config.yaml
n_layer: 9
d_model: 832
n_head: 13
n_kv_head: 13
head_dim: 64
d_mlp: 2240
vocab_size: 32000
activation: "swiglu"
norm: "rmsnorm"
norm_place: "pre"
norm_eps: 1e-05
positions: "rope"
rope_base: 10000.0
rope_fraction: 1.0
qk_norm: true
attn_scale: 0.137
bias: "none"
tie_embeddings: false
parallel_block: false
extras: ["capped logits"]
init: "normal"
init_std_qkv: 0.0189
init_std_o: 0.0189
init_std_up: 0.0189
init_std_down: 0.0115
optimizer: "adamw"
lr: 0.000773
beta1: 0.9
beta2: 0.98
weight_decay: 0.17
lr_head: 0.00606
warmup_steps: 290
schedule: "cos"
final_lr_fraction: 0.0
batch_tokens: 131072
seq_len: 1024
doc_mask: true
train_tokens: 1063000000
steps: 8111
dataset: "wikipedia_en"
Each number is 128 + 24 x the weight over the matrix's rms, rounded and kept within 0 to 255. Layers, rows and columns count from 0. Numbers have three digits each.

# layer 3 MLP up, 2240x832, rms 0.0449, rows 1943-2079, columns 0-31
101082125137148138120126124134132093141104136127151128110108125136152135141117147112117128158138
122125085079138174126122101099132127093164136108125086109079107140112161117100144063108153126151
095162162141157150143140094124176140124130120106033102120103090178143159143091128094188130114174
068120145130151085120133116161128098134112108159111138134109104131113107160150100106137112151106
104105153114151136118086160130077135146113126131125120125114155105112155179156109164152131162115
117104168144167122101074145126131145145186161083120135090121167141147121106148138141084127123117
113126131127139131107134128133126107110127150134126110130149095126148116157135109109120140130164
138158116100148120111123137127143133130132122114122142115098086147098088112130114138121122111166
100164145150129129134156145157101122101174115107142134142084119102092102073136124130112107110129
118140093131129138147123133112089127093097110111100140125131143140087139125195157098148147123119
115134150152148121125119138109166135176139181090133126145168145099136125137121118120147170138097
126135120097170135127118105115164120120125147153135117166121131113096119140111128113121102132118
120139180132154109148103134126098158136157127120160088123163130146113147091147133124170109135127
130104125092148165140117107125080119136123120120119137175142134107157156085162101163160113111121
104129137097122131126105098141137130096140138139160077144118132108153141101118132138104133113137
142122159136106148157152128136148164130175141172128086115136091111148140141137121159128130103105
106130117111114134095155127158120154144130106182105160109157129112132096139091143142143104105134
120136117157125068171108151100108143145126097101135131141121134114103095170117120105141116100136
115069113162127156127130178145131152141091163130108148118090134142161070158122118154113156104088
114114126131128095094152135149082179125151167129155098130113122122158115110116099120101126127129
138087134138176077178113115092120125143147164124098090148157125173124130097133129106139118102099
135110132157104118138111090068118171162188129104097107119105087135138152146141127093124099138127
100113176160136095107128143117145148161131090111136150126140154122122139126115174139123133143130
102134145106143137128127121137114127119155120089123143126154139155113147130123120113138100104109
179158103113090082111129135145115085126103129130167134089125133130144121135149088106139103105141
126121144122102135115119145134111123151138121107118118107116148133127095160071090154124129148139
123123157149100158135132140128124102160135091128135164171098092101132172116143106153140137165106
116084107088077122161132163156150108139117130106164138126112131144124129096138105111105102121119
095110143138135100118150135104116135140173164111139135118143153135083114130125124127137173150112
083134128146109128133101169117136148130146130119088145155157170102121148108139120157146139139121
159118124101132107130105118110150170111144187114165072111142142127138095125131144158127108152132
135168145076151144102116183078118100134136141135102126149116139144135125074127157079165131117120
117115056145128113120102139125156136190127120175100152153113142099130162139085170101138136140083
134121175144167107139125126161128143124118140146128139099154137142130141118134150139118136111188
137085120116115123120116141108125173099148088101112157174160121120097091111127159091134121106097
137093137123140125130108112149122134124169115151114115106149110128138153102133127123168131125146
100094129130147125083149140135176143070140144170153111138134160156111130100128158154122132118123
096157122144162122124146155122095140133105146115109121135132139112141150145112168105093135113102
107150118076160134148099150141165185116136142098141134154123178133135076166109137127161118127142
146046119084076139147105131170150119085109143123127116170176092136149122081157124071116102121132
134145119123116088135129112109157102109124157138101140098109130107118116106119146151137155114132
142127132140150142137121152119117133126111119135196151160108124159148114103132138138157120122156
147140110092104118136122157104157147146110128100098155122139070158154133118154152125104102126131
121171154171133075161152169105137155133133088152163132152123132168110098132109154087126108144140
111161100122116132124141100138143107131151099140133136127110119131081139171081143071100166144169
115142146151084099131157154168119102107120169093124075122169130115140134102135115150140135128088
073174125143145103100118099120094138118107140152118141162140140116113147079131161121127129140156
096115140110112172148162100146126103115117118103147155142131135138110125110138136116100132123132
094113167090146100114099142136107121123145118149146141142115152104134077093098102123155112138115
157133152148102113115135128146138121124154090123120185089150129148109144171110152149133121142094
116103166119145150103105098097130166145148105130170146095186129124174132150133130116153164150138
145161124088133146083139109149113111116109128157091135112107124138102159130153165101100159115110
138097168106138165175123163149099134109169150158139135103095159138095148091134168098124130154163
139128103123126122173162167161148165163087143157112081129108084094138130130155146110116126150135
095161164139141122163115121097115151106152119117101159108099116153102133152134128115148136114123
153139133133111088093134106155160131158141134117136156131142149146107106134091127168127110117098
090110082108147150166166102122157133144144126099090122149170150149125141134150089120187101135125
135107133183156114113126122191122127105097140160146113098142159128118110153164098118094141108135
106127121176123139089126146128118150117122114132114165142126163102101088117122172131130145157163
079110129130155089155107158126113122111120121146124132150124151088097119118141140117125125126128
147169056114140107128142178106095143103091106137160143078095131100116122122056152122120158137105
150135133098136169128071155113108144174108150149130085139144117131145147128138143157099135132168
136095120155115142159159133088135092117108084083130141182155081108104137099125100140094182109159
130114152152091092096148073110127104090192158122102135157173166144118124124117123157105121117128
124112136121144155153119116121124140030114127120133115179128142119116170136158126111116103121144
127096112123126131160134098137106096126145114110124084122108112080119124153133135082093126153148
146138146150123142124177121131134100093127105148131141140100156127146097117101160127143099137142
108119130143128075128127138131116131132136118109102113125172088116111133145149113171145109131120
115137181122160118151143167145102092078144147106127140145103182130081133095092115103109139131109
143104120168122129123132141093112137146126147145140142144179076126109149103129175107138059183117
081125117116134126133106099139141103102100159142145143126105163126111118119125088109133121116110
110119115128126098144132137133124174114154151146154128159115103154081075138170152134116132131136
113108158133165107133124159072146104076149057131122112127106123159127135160152142127178112092096
123126123106109161142125123117128122134142107100160160138149113130106161121159150074139125132141
098138159136144108112173121080118138142130125103146134133142113093135115100146141122086122138108
130116124099089126080158126147135119138139129137118146109141116121143071105146100123132105120160
151109122168107091131147121150138153130145108121145103125100110117144143129147136093118053137129
147163104111155116126112122128087118153111158123100134125116123115094143104149125126134140122178
102153153139167104153152145157093148180150127178137138143088128166092095125085098152134096122099
201121076110150145102117082118110143125137101136166095128150129161112144147149079155156095144123
119158140118159156167149167135116141159136172127098124138086146122125163103174136121092113146146
124129100168118137120139131146129125122134137123124147149149111176097130133157104113128131109110
149096125110164104153114115189109126102142143121146115149116150130096101141167156160125152157112
143118145142104089150112155135132130133145105143159167117119127160101135165132131158192122146127
114165155156132100148100130125148131114141133119094121079110078137117121115128160108138120117087
089109109123081103138135183127206108139093107154122088146095069127162145135152087145103140127131
115097138083119113147129092115086135159137143194121123134090126093107143144114093115125141137129
126160145095118180112120156103139150123170105117112143144135144145098169120113137140162111117119
131113128146133134185148123126117129105159124105121149173165143146119134112119089117124109120154
095093110132120088137132141158140120128145120156133137088150171150138124154122150118098140122089
156137117111128161137127123118116108144129105162143107111128073153153207116132119128143131137132
168128097142134086141098116148097117132130135110106112143109154107103133091196097156111108135104
074114118127108092142115143121170125145147096136070090098133143143143109112147106099113105144105
118095104129098089135158129151139080124156115125143108161113085100123127212151146141106121121091
090119147155129126118141086093132135147155127150140152116140093121153095120113138124087152118111
142133131134109147103118140115136129147120121120123169109138133127130127166145149145109134112148
133130160099114103148122146116100145077146128112096129107151151130111144125115081135118105112127
113124133162129157143128118080125156085109092130106148129110149147092118135132148116174139098152
156140082116107157117115159109149105091110167144144159134104108107112112086114124086107127121148
119143164136134166137115127135125104115150172063113134088112108130118126142148095139141132117125
145124095090121129156095114142147129130102129178125074152064120121105146124162154107122098092159
140108145139128168179148153105106131188128109147110141135107162105131125130127148093157179124152
090124112117117174187134132136123125097146111130147075133113124115127144108098144116121181148127
116142131153113140114152133083147142099140131150108132144150093176163094141132148126182109112105
119131127036136147145172167151159126154125129109087090155130142057115163111162139144137143144146
123124167115085149106110099142165106140075140126055162104114141142134113172106147148136114141152
141123189195088105082129097131097113134128089158108117143104120160133099114159086127131126154111
121099138115137115114147120187120135114145134158151110118084110086131127139118100066108148121099
118097148121143114129147114139148112098124130102130104139127140135139132128170132125153149105133
154101132144145157134083117109160136136165108134137147130175113100128148111138139128114119101139
122118121120125144123121130171104120140085151158109145084143087112125108105145142164112148115164
055089146108124157065133189128100109152091143145092157169125113114138095128106109153123118144133
121137105162136109118188106095142117122161180130181075151122106132117162131104089152170150093115
102123175136083128158147106123137159171169108138149092159135093110162104160137138139142126156102
154095118168111131145132151116091106171057115129119106124133124108142164131162084082105148140140
121132145115099137101148102101134105101124124142134134098137144115140147129104125141166145102168
141125094140121123126141144093157107163164127143091165135128117131123167130088100108151132127107
133146142119120106114128143106147140109119096143112113097104074113154109154174080095122157079070
170100143094111113165138109111143091103115104104109147163172159142172187145129083108145128133125
105132075124102089122117121108104140128149079106088185154163119125105178122090144095116106157104
100173106123138122141128124175110129089131166131139138114139116130107071136113118141131141132159
162110138144117150155117142157116114134114121161111128171183167164155184135145096124172109125166
113129153101092119128128116137160125143104128108143164179144145118129124117140138131137144150116
164134114115098174182099119153135134148118104094116142087127115115140117116142109154148114130103
098114141176103140121154153115116145176148125137155097134142122083152120145163107129116130115130
122173143142106107143131118135126118119127097138103101133117121143126127120133131111116131124091
189182132118134147130058105121158129119139145145132156099168104130153154127141169166129108131141
173135134138090110174159152139097142122142126133093097124126117131147115148139132146089113118135
155120102116121134134125133136147115129085113105098126107081100099146094133119140120117134121136
147141084128143128192179092152126148098099124124112140114132123147129155142145163123145167118123
129148126118164134121136109107158161120137158109156113154101121111116164120153153100106143133150
114121142193114161107157095145114161124179130138126143160156102131138154136150109151101152167140
152156117116172155143101089132111158121159098144132129124188151116115104150090128164141101142152
107136124113143137115119129077093094127120149106102167132152136095134129112126162141134119134123
148107130134106086128128125137129137127147131163185148157142140118151101149190137121117115141114
124123142160145098167135143080139125144114101077104120105108117125149133091172121131127148113143
077169187147126132113116119109124130136123105092129128138142122126141100149147124109122124134098
# layer 3 MLP down (transposed), 2240x832, rms 0.0403, rows 1943-2079, columns 0-31
080161113121135131128106098101077138122121113111132123138176161132134142125132117158080086098142
108144157165108144112135113127142160146146130129162131133157191158109112130128121119153128125131
158149127110074132062120138147121114164132114133194145096130166192088083172129136172140094126113
128149128127121118152139172131103145090124110137152104092125147118109094184114173143146123119101
165138102154105109110141098110089081083126087165089166156133146127158124119114108119125135092151
155088141142112173137129155127114157086099139113125119140096122064123161132134133165133115147117
121102144127127097141124101102158188124126147137117114128101134150163136161130113141075155144123
120138127133125130130121116139139102146121125145146107149138122100112123150111165132131146120054
169123122137103159120139115124084148150114086159125109108093089175110097121130132153083126126134
105168111157141130149109074114184126160087136149130143158150107111151156113185097131173096129129
109077150149103131159159161114112135178163085129119095128097136126130103145081163148119142135113
111127153148095111112131156124091143152134119111132131083120132180170120133165136156151162082119
146122095124086106143150119115128118119137138125097171137098104124146119117128119124084143147126
129116136100132120076107146168151105089173116121133112108135126102141116091117116167133118168152
105153122159143106143129144121140111132113114145131162145123119137134111125143114117118138096146
169138138105164127167137095149130108154132131098138115149131129155076124126131134113165144167110
123139191173172130099071132133109141140125140120118135127153132109134172115174132123145145152123
095114090167138130122136144077116144111071083147115118059161126100128109129142165123124161142181
120154107183091142093099109116125095118145115158178142106078146168096123137081145146143112114140
090131131097108164177117139111151125141093098141113144101112158152126139127142104136067142123113
096110135115129139108070096108140131135135168126131152134128111093106179157147134134120161106145
100123146134172133093132115111144123102140104135093153128198159182161094142148117115117136140134
105127157145124110129121110103146140171143122112125108153129144127107117149156123175104101147121
127160091146132130123113121153114134118102139141131149102078160108122141150139119105123151105109
146115137135123107143143136115127169128134115156148136115097122142101120121127132142099105096096
117158103145152138150158101127149116144112117121096173120133142138129129105141123091156144144148
122144139104146120118105115124145128172090158172091168108136120151110091111123104119114116084145
108120168165113104126111103142124143125138122131123117108119152110149141117134160129178170145107
121134118119144125159095115136103144118160153104107100125103167121144102142128148132125159096112
089128115130142113152131156152137114129156139166185114148074180114152130143125125116087108126102
164142092110131141144097120127154186113150117145146146088121117111138117071132150107090132106139
129118154124106175138122136115083148142179167123108128124142087102178134134130116107166095170139
141116120095159171120133129183095146124125177102137136135137108116149119139068126137115075162130
136104107127083150132099130110137133132122126098157097124153093162081109170138135111129131077122
127154143140136117109117159147115131129096166128126132109129100156133125158109097142133168082125
129153120110133126139110140130105119121114147108104131091132129116154119128101146147155119134150
113140096088162120119102134130133125131112140120155104111119129115134182133139150078116103169067
184117113121113128141123115133154089143138136147182079110131121101123116152114114124172135145121
093100124109143139114114167124114156200120143142177146138158115137138152151078138079103094115100
101197155120166069176131135109100122130133129128129167151140187133119147136136140180149192139155
138072086129167128114165113127075120140133130083104153135153125107141139102146115094115137091126
075165113152150094120140128163147086138106120157121167126110108146117163152147154115142152138163
129124109156103152162175118130135106152099109128163136097135130091091119106108153091114122120144
127161145136106164093130158140134137143105156112170121148122124195099148104130160132150090128103
126147139117151148093126093147109135121153087144112141124118129122092159165143114148134131116117
149094113132143143138154121148114142146120104146133109165127140092112108134116110076119136119139
157116114110104155145141113086158101143124093126136126148133074140143121133121148104128126082116
118123130151131136109129152090126156121123134146167172096120136149140163141125126137128142100142
137112127139107102155095134157126100087116134091112103111117107139123184122124124112122140137124
142108154126112123179182118098119122147103105182159085099138133120137135139102118115089136109142
105108115137116123093130115150124152107179121099100140121106096145112136116132134097068130083159
186154120106131115094141073146095121135122086154099116138121142106110116095143192134112115140120
121194123131142109132113119113113129147129168156147150147113157108132151132144096122128128152145
157138162136164144130106101101139127136160099103168149127154151132143119078102142151118126154129
161116091085118120137143167161146115129122154121136108115153152081167106094135138136116156206127
150160164153154135143134106154143107136112100140114135095111096078129173144123160124136174128165
103107128149140108113096130117123149109073149144145104101104070148107121120127131105088138131088
134137166082155160157138118099112113094138098111077133154131121097125094121092156142111125118115
131098136111122127062128158131097104133164148135145089123112102164115119123144133160169100092127
171151153102119131131111118147153089166144138161127100080149100106165081113111088083132092104139
189091142130137119121125128149163101119187151154126168124099096128138155132134140111136121040155
101110142138095103110105128115119148091165157077117157151103139143129138180114136150153151147137
092134110110103128090128149195139137126088152123117120109126131143129084137111136127140113115093
148150110085133142140121110123140089133100131123095111062105097132162146125146147091101149115157
122122148117118143142145149140094158140108156140162074112144170148125131169123106129106133191146
098128123117120144107134142150167122156122063116158178140110126150112144116123125107123104123096
145091152160053184134142148124094134108132143152135123185156119133133131116106107120153108136126
120121096147151124124140130151085143146163143121177112152132152121125115127148118121151109172143
114138133119140131117158135143134136133116157162131120106133135091121141114114134145170126114162
127153107078149091140151175121111133115112118143138135088103141113102099088102151159119134128094
130134160141121150133134114158134125141142143121154132112126096113148135138141161131103151120118
144112127161144159140126100143136084144131141121141124132156123148114169122087101079139134139124
099153148083135130138147106169148142112102151098103124099117138143152117133130138204124122147072
144148103145158146156134131136149141105119108162093125126135131152120158109159143146136091116171
156150147132126153156120082138125146144159105129136139115108131165121136158101099158146159158118
122136152130116129131157097116135149136119115114158122120081156115130126153087141172143127152082
170127116125168107137139102159103131113103151133127139114086124105121157152158102172125118134094
121115154125148139105155125115158157131160129150157107146151128156154111168103161134159108123123
139106159090101148144129141170150072108172137081134149128123129122104162142180083058127144139152
189151119132127113157156101129149141093080085172093137133212113123142146120132129147139174118135
114168152130131124105133123125092132099135096146091160095134111125159023133123180117104123125151
093089160148124130068107152090137128123135093113123080134121126090142106124133131190081136146118
152133116121142158147092134135116148130084129112109115116137076124136127148153153139118094103071
114095123144186131117126115079103130097154164100115125110131129122127106157132113122096118140146
136143108125155118112138115132117137113137122136141147168155144113149136112101102115131144114171
138156150133091131145083121119098141094164132109101102133113145131147135126120121153145132124139
145109115180133156085151124120102093081104093103129112116154135150144097088150132137099074149174
142132126163133111127132123104142110137123085096112099148096158096150108146107163113119126194102
079160127137133093135157140132147115102138147099116141095099149145135107152095144113140125097135
116129100190107137101149099129110162111137113163114112176116127144121167134114147111154133162126
097147132132148080113148132103100153159118170111124149166134161154080109142127153127111103102105
114131134157088165099121164086134107142086098134125106113135108135085112135120139116095121103150
110147135156148094151111134152093155104079111121163135168127134093112124118104112175091181157100
088150163155141135134155189143125177141109113142139155102103115128115130155167153189115103125155
204121092163097124127139128127149112100102165142156130190138166115118123165151137138134124148101
143129139123145121098148137097165172173112179141145101142153157151079199097140155109118122133101
080130084135157126123145157134119141171146147113167145158123151114120161101140201129158121116086
121125159111119150122175141104164154149151143182104111132149156093114092095114128143097136154146
144159120108128124148104105148120144167159122141113139123123138133159098142125103129181113133124
162136127100182134129124151097100157116108155159142102147112165127090147099116126105092143146144
152125141150117138106137142140143132096127082098154144143129123137124108160142116158165112109130
109109113130118109095095123178094136143163129114154144129166141121124134096154117146125074139141
155141145117138143133167157098126134138128107135111149081168155097110154150111110197170132123193
127139200151127110117145164122093140152136103128150052105135089171106130110122167170161121066113
131155111179125119098135113145138155115120114128113155132137124170143105171144141139136115111125
074111140183115106134164125139134112138161123147151159151075146083115099122123160133123121174148
114132112071117140158143159093105139117123181124139132152127171140115171113140148126191087088145
138125090142156090103144126089087121138142110089154141168147135159165125154156143174117139074137
120136107157114159139087131097124155168158167111092139128145153134158091101103125162151149114157
090153115144127125136167092108118183135110143130082078147122122089119109129132164128097132112153
178168137111121156157134116109131123143130079080162124146109151137132127137118103114188108106116
213112104139133143130148165155135161153170087142143123136141117153182120123127123147126113133149
122137135093134122144093120106170115130134081116086133126164093104116142173145161104152182157141
110118148143149063126117114099117096119135090151134086151163129109122134096099128086168129255131
157141108137132153099142147113127162083113100136094155155114113083125116076117101079128121124145
168114136130189089160120123154134132142133122157146138114110132082135116148124150111129114081123
151131124105111094142153133121136125135139089118066084129125089124125129125121131152116174145120
147122132145123132115143125113131106143143167092142091131114132160118148074124117161157085110104
132165147115098100095111068117106149096101156126125142132120158086151145166139118117143132248121
147127169134129092126123088145112130127162147159135122141107170149137126117132102173082114085108
148097091104115162093125115160116116151122169117137142153127119087123106155100126131126134101102
146158099107141109135137145072079177144136117149070095136157122110121122079105091177104179132139
155115122140166134147140146119135140125125138153153126130144119126136117148118094069150150109129
097126150140114101120192142094127130124148156141077147124159125154097184129125160123079131138134
083119152130109108123130152126135134116119172078112128070139192120150120130128187128118107121116
137099108107106167144153150166121145161106164128138144115122145115169116089112134130121128134136
144123074112163126142127124084151125145135162112083141141144135073128157111145123082137084158194
160131125111140160121093142125170085117131146151135119130112103071169142094115076073126139198126
115123104100151092155070138090123150110113116148155118118128132154095127123125118144140165127093
174113132131128089121098143112100125107110128143193097132138166137110147152105133196131136168125
115122156144114166093109153102100120142125078135143140149138139138137046126105117130109122164124
116098134121108105163080130106150083168093144137092134113089116140099114108104107115158125163149
166087123145130125082124167172126119147113157081148133129119160131157145133153105126125133106113
131111105148127133148143111129130135109163105114143129139144118115127123177110117092134119114133
114128106125134139127119070114195116142149109125135164136110111102127064094133099121119102143111
153125127125125110078136142100153160124172125133127112150127136105135142166107112111109152154139
145156134144142130113162137104110147145123125169104137077101117122130130112098120118105116154117
# layer 3 MLP gate, 2240x832, rms 0.0444, rows 1944-2080, columns 0-31
138159131153125129116161136089146113140128122105109203124137091185133129155118174131121136144088
115061150108091103113124128160147088122126076183109160120189136130141099162132106098119101142088
078132132143142130147154117164135170110124124139147085141138156118148115122103130155147110096148
138082124108109083175107112082101110093170161153125127135139190125118134103169125132158150151129
109151147124139159106092136141168170098120143125111110141137124126143150141115108123157140125090
109165122175116165173093150133127163114118126132120107107102083162119104119101162131134149120149
147116187174132141136112117223108196126172099130144132100128143140138136124165122128110086105128
102166147114147110122118160192148138098173115126145143120113129116125124115142157104163108128121
056144116124129159158116112134140143124114107114123129170196117128112167096136128132117163153146
143140119118129140119082154126118179126126162069079126142108136089153091160132108149137169156122
122093142123127115134147142127132115093116113155098117124170151146145133083127100114125134110162
123120140130083160143171130063109128105143112158122161129100122110092166128165130137138163123115
128149136158164117139085117138141145128137154162154056169126108110135091126135122104134136161131
123128148154153094092133125122159145133106125140152153142128139110150127098120129120115132128086
080065112113080164103114140160147128142130120142091131131192132077161134173160116169080113123144
125068109131157157146098081123123127133136139125157128137164131100143142109142156145152135135146
158121141106167126107110124136135141158130120134145126114086136142179122149165142124128100137112
117141121142146089143148117121135121058123140140087104126151140160102145117119112113190102140120
097159156130184122148132169089137116133130134117102136115096142130162131130126118100143114115124
125103102088115125104147121140109120148115140097099146140112112115133135121122163141122124145116
107133150178151133147142098100096156197114150126141132120104110109116155111146144128118094125123
145158109107129137113121137131110116091142147166143127138132113123111114109136115118157106128134
127132123152117090138146133113112121125126139137130120136139132124146156121127144144126147094135
164124093157196176107105129159095123139137137092119124153178121128127139106121129119127133155111
118123150130150162178114128109154101159118122098124163121132107135150137135097117099130128121131
137148162136108101134120149145131136154168130139138097132125151106164160133151114121143130168132
141149134099111101137104104155152116087150130132132122110099132165102171111111132115119105119138
147147133114160130122112092157130164085097115128104126155107147110154129146130185128115111111160
114141119111139147139128154114143101131132137133155154149167142119161156173135155143169133168089
131147088123134134083119118130128140113110127149095146119094127134105164094156144092151150125104
132129120142105141153130076145098169162146143111113115119109129128126124139150146135132090157137
096125159108152087125097156116113144090154116125116127110122105127084165143097158108118120127082
153144108111117089118091123136094129093137206137142141116088141145115153091139114177136125100103
104138110108117137121093077093103165123153087158163158105148178102118115126125126076117141133116
159126179115109134173125102154163174129126133170104109092117137182165149120152182134128146144108
092130149092138160097105101138128078107148098081114099135114128079134128103105109155148161170117
158094106124108167134091147078111115184169105081132108168120122079133103159128143135142096125112
150149089133164128147098106094108121164139096102092148152126157141115132153091113120169088123113
120128150119123159145131117124133135120177160160108095133133153144149152136156160096118121096158
122108142132129139179120163137106143127157114136149087133159083117129175142111156085148124132145
102099121127127092062119107140119114108180116122096108103134153167158158146113122050113132111120
097101088097147086153183160093118136111089124105111170133120136091128138107100086092100102111161
145136137079120114103086131126142192058150162135150138147166126093145159163146141126102130133146
164105137097124129108106114137170170146114174148155132146130181137156163129130110174159090125125
128158180139137145120104151130124146169139119088104109115110136126139115125095165158111120138096
130139156151116127137155136108164105129111096119099144098096095141171125133126121090107115118125
117140131124137137119164108103131123126125112097111134093127113105158108114108146126146148142131
087185147123163108086137088172147152076181146135103139120112134147109141142072144111146127152130
108152107150160131142143167125112123128137130172176119130124093144118140139139131134118073125155
124120126114098087106106148163119129111131132130115116113085123118099109124113160126084117124140
130131160149130119151073134135108156132129133087085131112134128095121078112120150143127105135140
133125145094106099133110120144144105123134133131144132155134166109161141137176098166155142131151
091067118109124166107085150115180143122106122142134148120107116138124098107144126128114115118104
142147128118104060156138127159157124127175178156168103120121190099172122101138187073131117148136
187118127145213123104117124139121138135114129172175126140139168106122118156108137118143097144127
112139115088132100121147135140152104095108115100141118164129161085110057146110105112098092136159
123142150078111182111097112126118109118068121126154104085127133156124115123187157170138133111102
073168116153126137101139129106106127128128132126089147113194120126153113144084171089119146176173
144173143104122141148146135114118096135129113150104116107186142125161102121151102132131104108142
114100119114116069107128156163105101149116104119122087143110113139121149153171166133177118148121
138150134134159110123141138151158097127107098138134145107068100121114160085187192119115129139116
154177118145194153143129123101107185144162120143132129152131154123155151104131152137168125123136
135124106115181078120126073130120125110180126108184092165144158114104126112153084100133104089095
132089124101150162136131116139136152110117121150132079126103150145116148160198102086111131125145
058088151149147132157111162127100148103093135154087114068128100115107108093177150167096153140119
154104058142101127112143087160154176115120174130171082193121111119160147146166134118066136130136
104156117145138131142142148128097141113078119118110177138118104137134145124149162163108112154137
130091124134149121138141124140090123099149146127155104129116112134113116112107130091130093149116
147126131154126156120108124142103128143153125142087166147137172121078095153104133144101092121108
146113124126157152143123110121111135106108111162109092110132138152166138091102121129151132117176
113087149144126106160102120145114203140167096118080133157115125112144121128098176086114124126064
140166127133156116134138119133127131107135117130126136139190164130134124120123145033146108140120
116143137133142117161099125116126173118149139101152095110109134162107167130146110098145092106117
137129118149134114108104135157113147150112108124126079113174134125099117093158136117086131141152
111137174156124124115102164110120089128141085122112129146133100139122124163075159087132136143139
098137112171110119140129156092106135090154134113132144137145184075146109181138119186144148108109
110177139122133133119113137081148114127132122132137148158139125166105116131134152131121100092147
124117100085126104168124137142128156115158163172149191114128108150097159124157129135161109121106
147143147141111141171156097140154174134132119111126106107129106124155135126169163129152133133130
120107136071112114092155086171134107148064114117112113118146156121171102152153146141112119137150
151123067134146119110138068091117097099116106134153123138135097104159120137156115164092096127128
134097143166122121097135134124102127090077124161107115091082100129138091148171156128108092134114
147096090125104111116130106142113123104113103133120142076082135122139156129121153078122152115120
150120105124143117133126131102172142126124148134139130127102131165093135111150142087182133131122
121097128181124117147119087110112123112091118168149104089121136131138124109131140130145130142065
098160136169108134150169117127111115150125095156146125152132153097160083089093117090078109132113
170125105131106114158144122135143130112139094130155108135122123122127117101159142081133108128119
069147111124139109126133127169136118106156133111141109111123103167124092164125167131120134119148
169110085136148142149144112135160094100113112114115121126151116132131205093195121111138132140093
088175128156163143148163091068140119114122119160129111133101116140108133081127135084104106099168
130083095130184144104117145132086172140094154123108144159141125142115109146154105130154140142102
124167157123136084129170143144135156097082128170126114135126155069085120136111149121121149141086
109155140147130119137134118154164129100153139163102113140092098120123144138109134071112113122129
124093104155104084094116135175097108109106144127104119150110133153088140143139114112130107142155
116156159134139160171116107122127189169155117071091168118151158116162105170097124124159131148129
143163164106077142126144168105135145165147097156141153112157128159140152134130160150176112139116
159106136101152182117134109115122104118121128146132139146126151116119164138127104132161150136079
154143112143113112114123166120149125144099139145111135066118092131129085131160094146155098117116
093125151119109175111092108127163138147135135096106108144119050154150142139093103161139141147122
142103129113079145118088115110194123096119132099144113163134101139137132158126108123154140150130
132134074087153159130133127161141111102124148098128135113116154125109096133162188148154105107166
178064106113121072102156174155157126088139117156154103113119128115178141106166145159165088109084
177107140132123168165129131147128168150190118129150112146142158178164105108171135139159052110099
033136139097110087133142131121100152121165100151137120142130096147082043157141143120111138124112
124140147140130110106104100099112138118115123115123132055120116162096096113143129131157138123133
128152107119107167132160088157144148093124148123073111137158109096167115111144132092120105106106
125109108091159107148145130099103142091115146150125121135132101138131115128111110132096119126130
132138060112126140111146130109113116098148075123125117175130165092176133169090143089094146142119
102134160128106130164117089133113119142147142161124130133127106104111103132130173135131132114123
177147104090099126156098142177136133162125105117119161130081124139110152138131126107104100120116
133144131123112158099092105110143116127158139058109131132128109077117143149167135113106134158128
131173134113129168112104187148114112161133091146127115109097128086141120123124142126138101131139
128140113139120107128153101144145135107115153112127151166097094151094109149117134131125127108133
130144161077158170158131140155179138137132120122091151157106134141080152171115122158143140103074
140147140130136125106120085146102159121103102110135122112107118126125170167077192122122131109132
111154118143128155132114116083160119157154118117118130133094081153114154122126121098137098120103
140195161140127174133096095129120139118131108136092120096134116107139079143106176158131145144130
111084126138107114153139113136078195101158169125138134119147153129121104149109133126134125115110
189092107117127144152122134141123126154105130123149127144153140133130133124154137124095111169118
138074128126129126088112074109124124123087136117116151098151123110156148117126153181133125128106
157128156106144160127096149116078103071160129130147113085083109097112167101087136108137154148185
143125113090178127117102138170121162106111145122134153136120138100094129150108140114123163144148
166117146130124119136085111141102117115165110160203128112112084134151094126173108125141128127117
097127138142111159129141152138133117177097098093099104159120167117142107108157138138139137149127
139114077094121127130143120113115098145109132138146116169149115108126150094162118157102110139103
118113115109148127134125069128152105116144167138189107150146135101150144171151115126047119140139
139127148131149141187139160118151165145088118115133093092140151169097093145150159138135139125142
120101154098123154099110115131095115100090147109114117103139180121140147122120149142129097130145
111118124112122143129072143117128185104116142146117087151155146124140106187113134127109153173107
158155133142117125099101106134100140160126137110156098151131133118119134133144151144159110120119
153126114113149110128144104136097144125180087124117136138155165094119168113138140134106085140124
165153110139148135147174138156119148123082155152135150105080141179140152159154129141161090087081
102158104155142128099151149138136081158120151159118122146081151133089141141137118138110142131114
128124094128100129145154138147145170105115101169159168110071140085137145120131159094134094123098
135148107140102072142116090140152106181142114126106112141160154145167126106147141124095107152133
126132101120102151113127104125115121138118115128154122095107130173144100151157129128102132110073
111109115138132103133151094129103116112157094106148119139132148140076053092178132141120115117145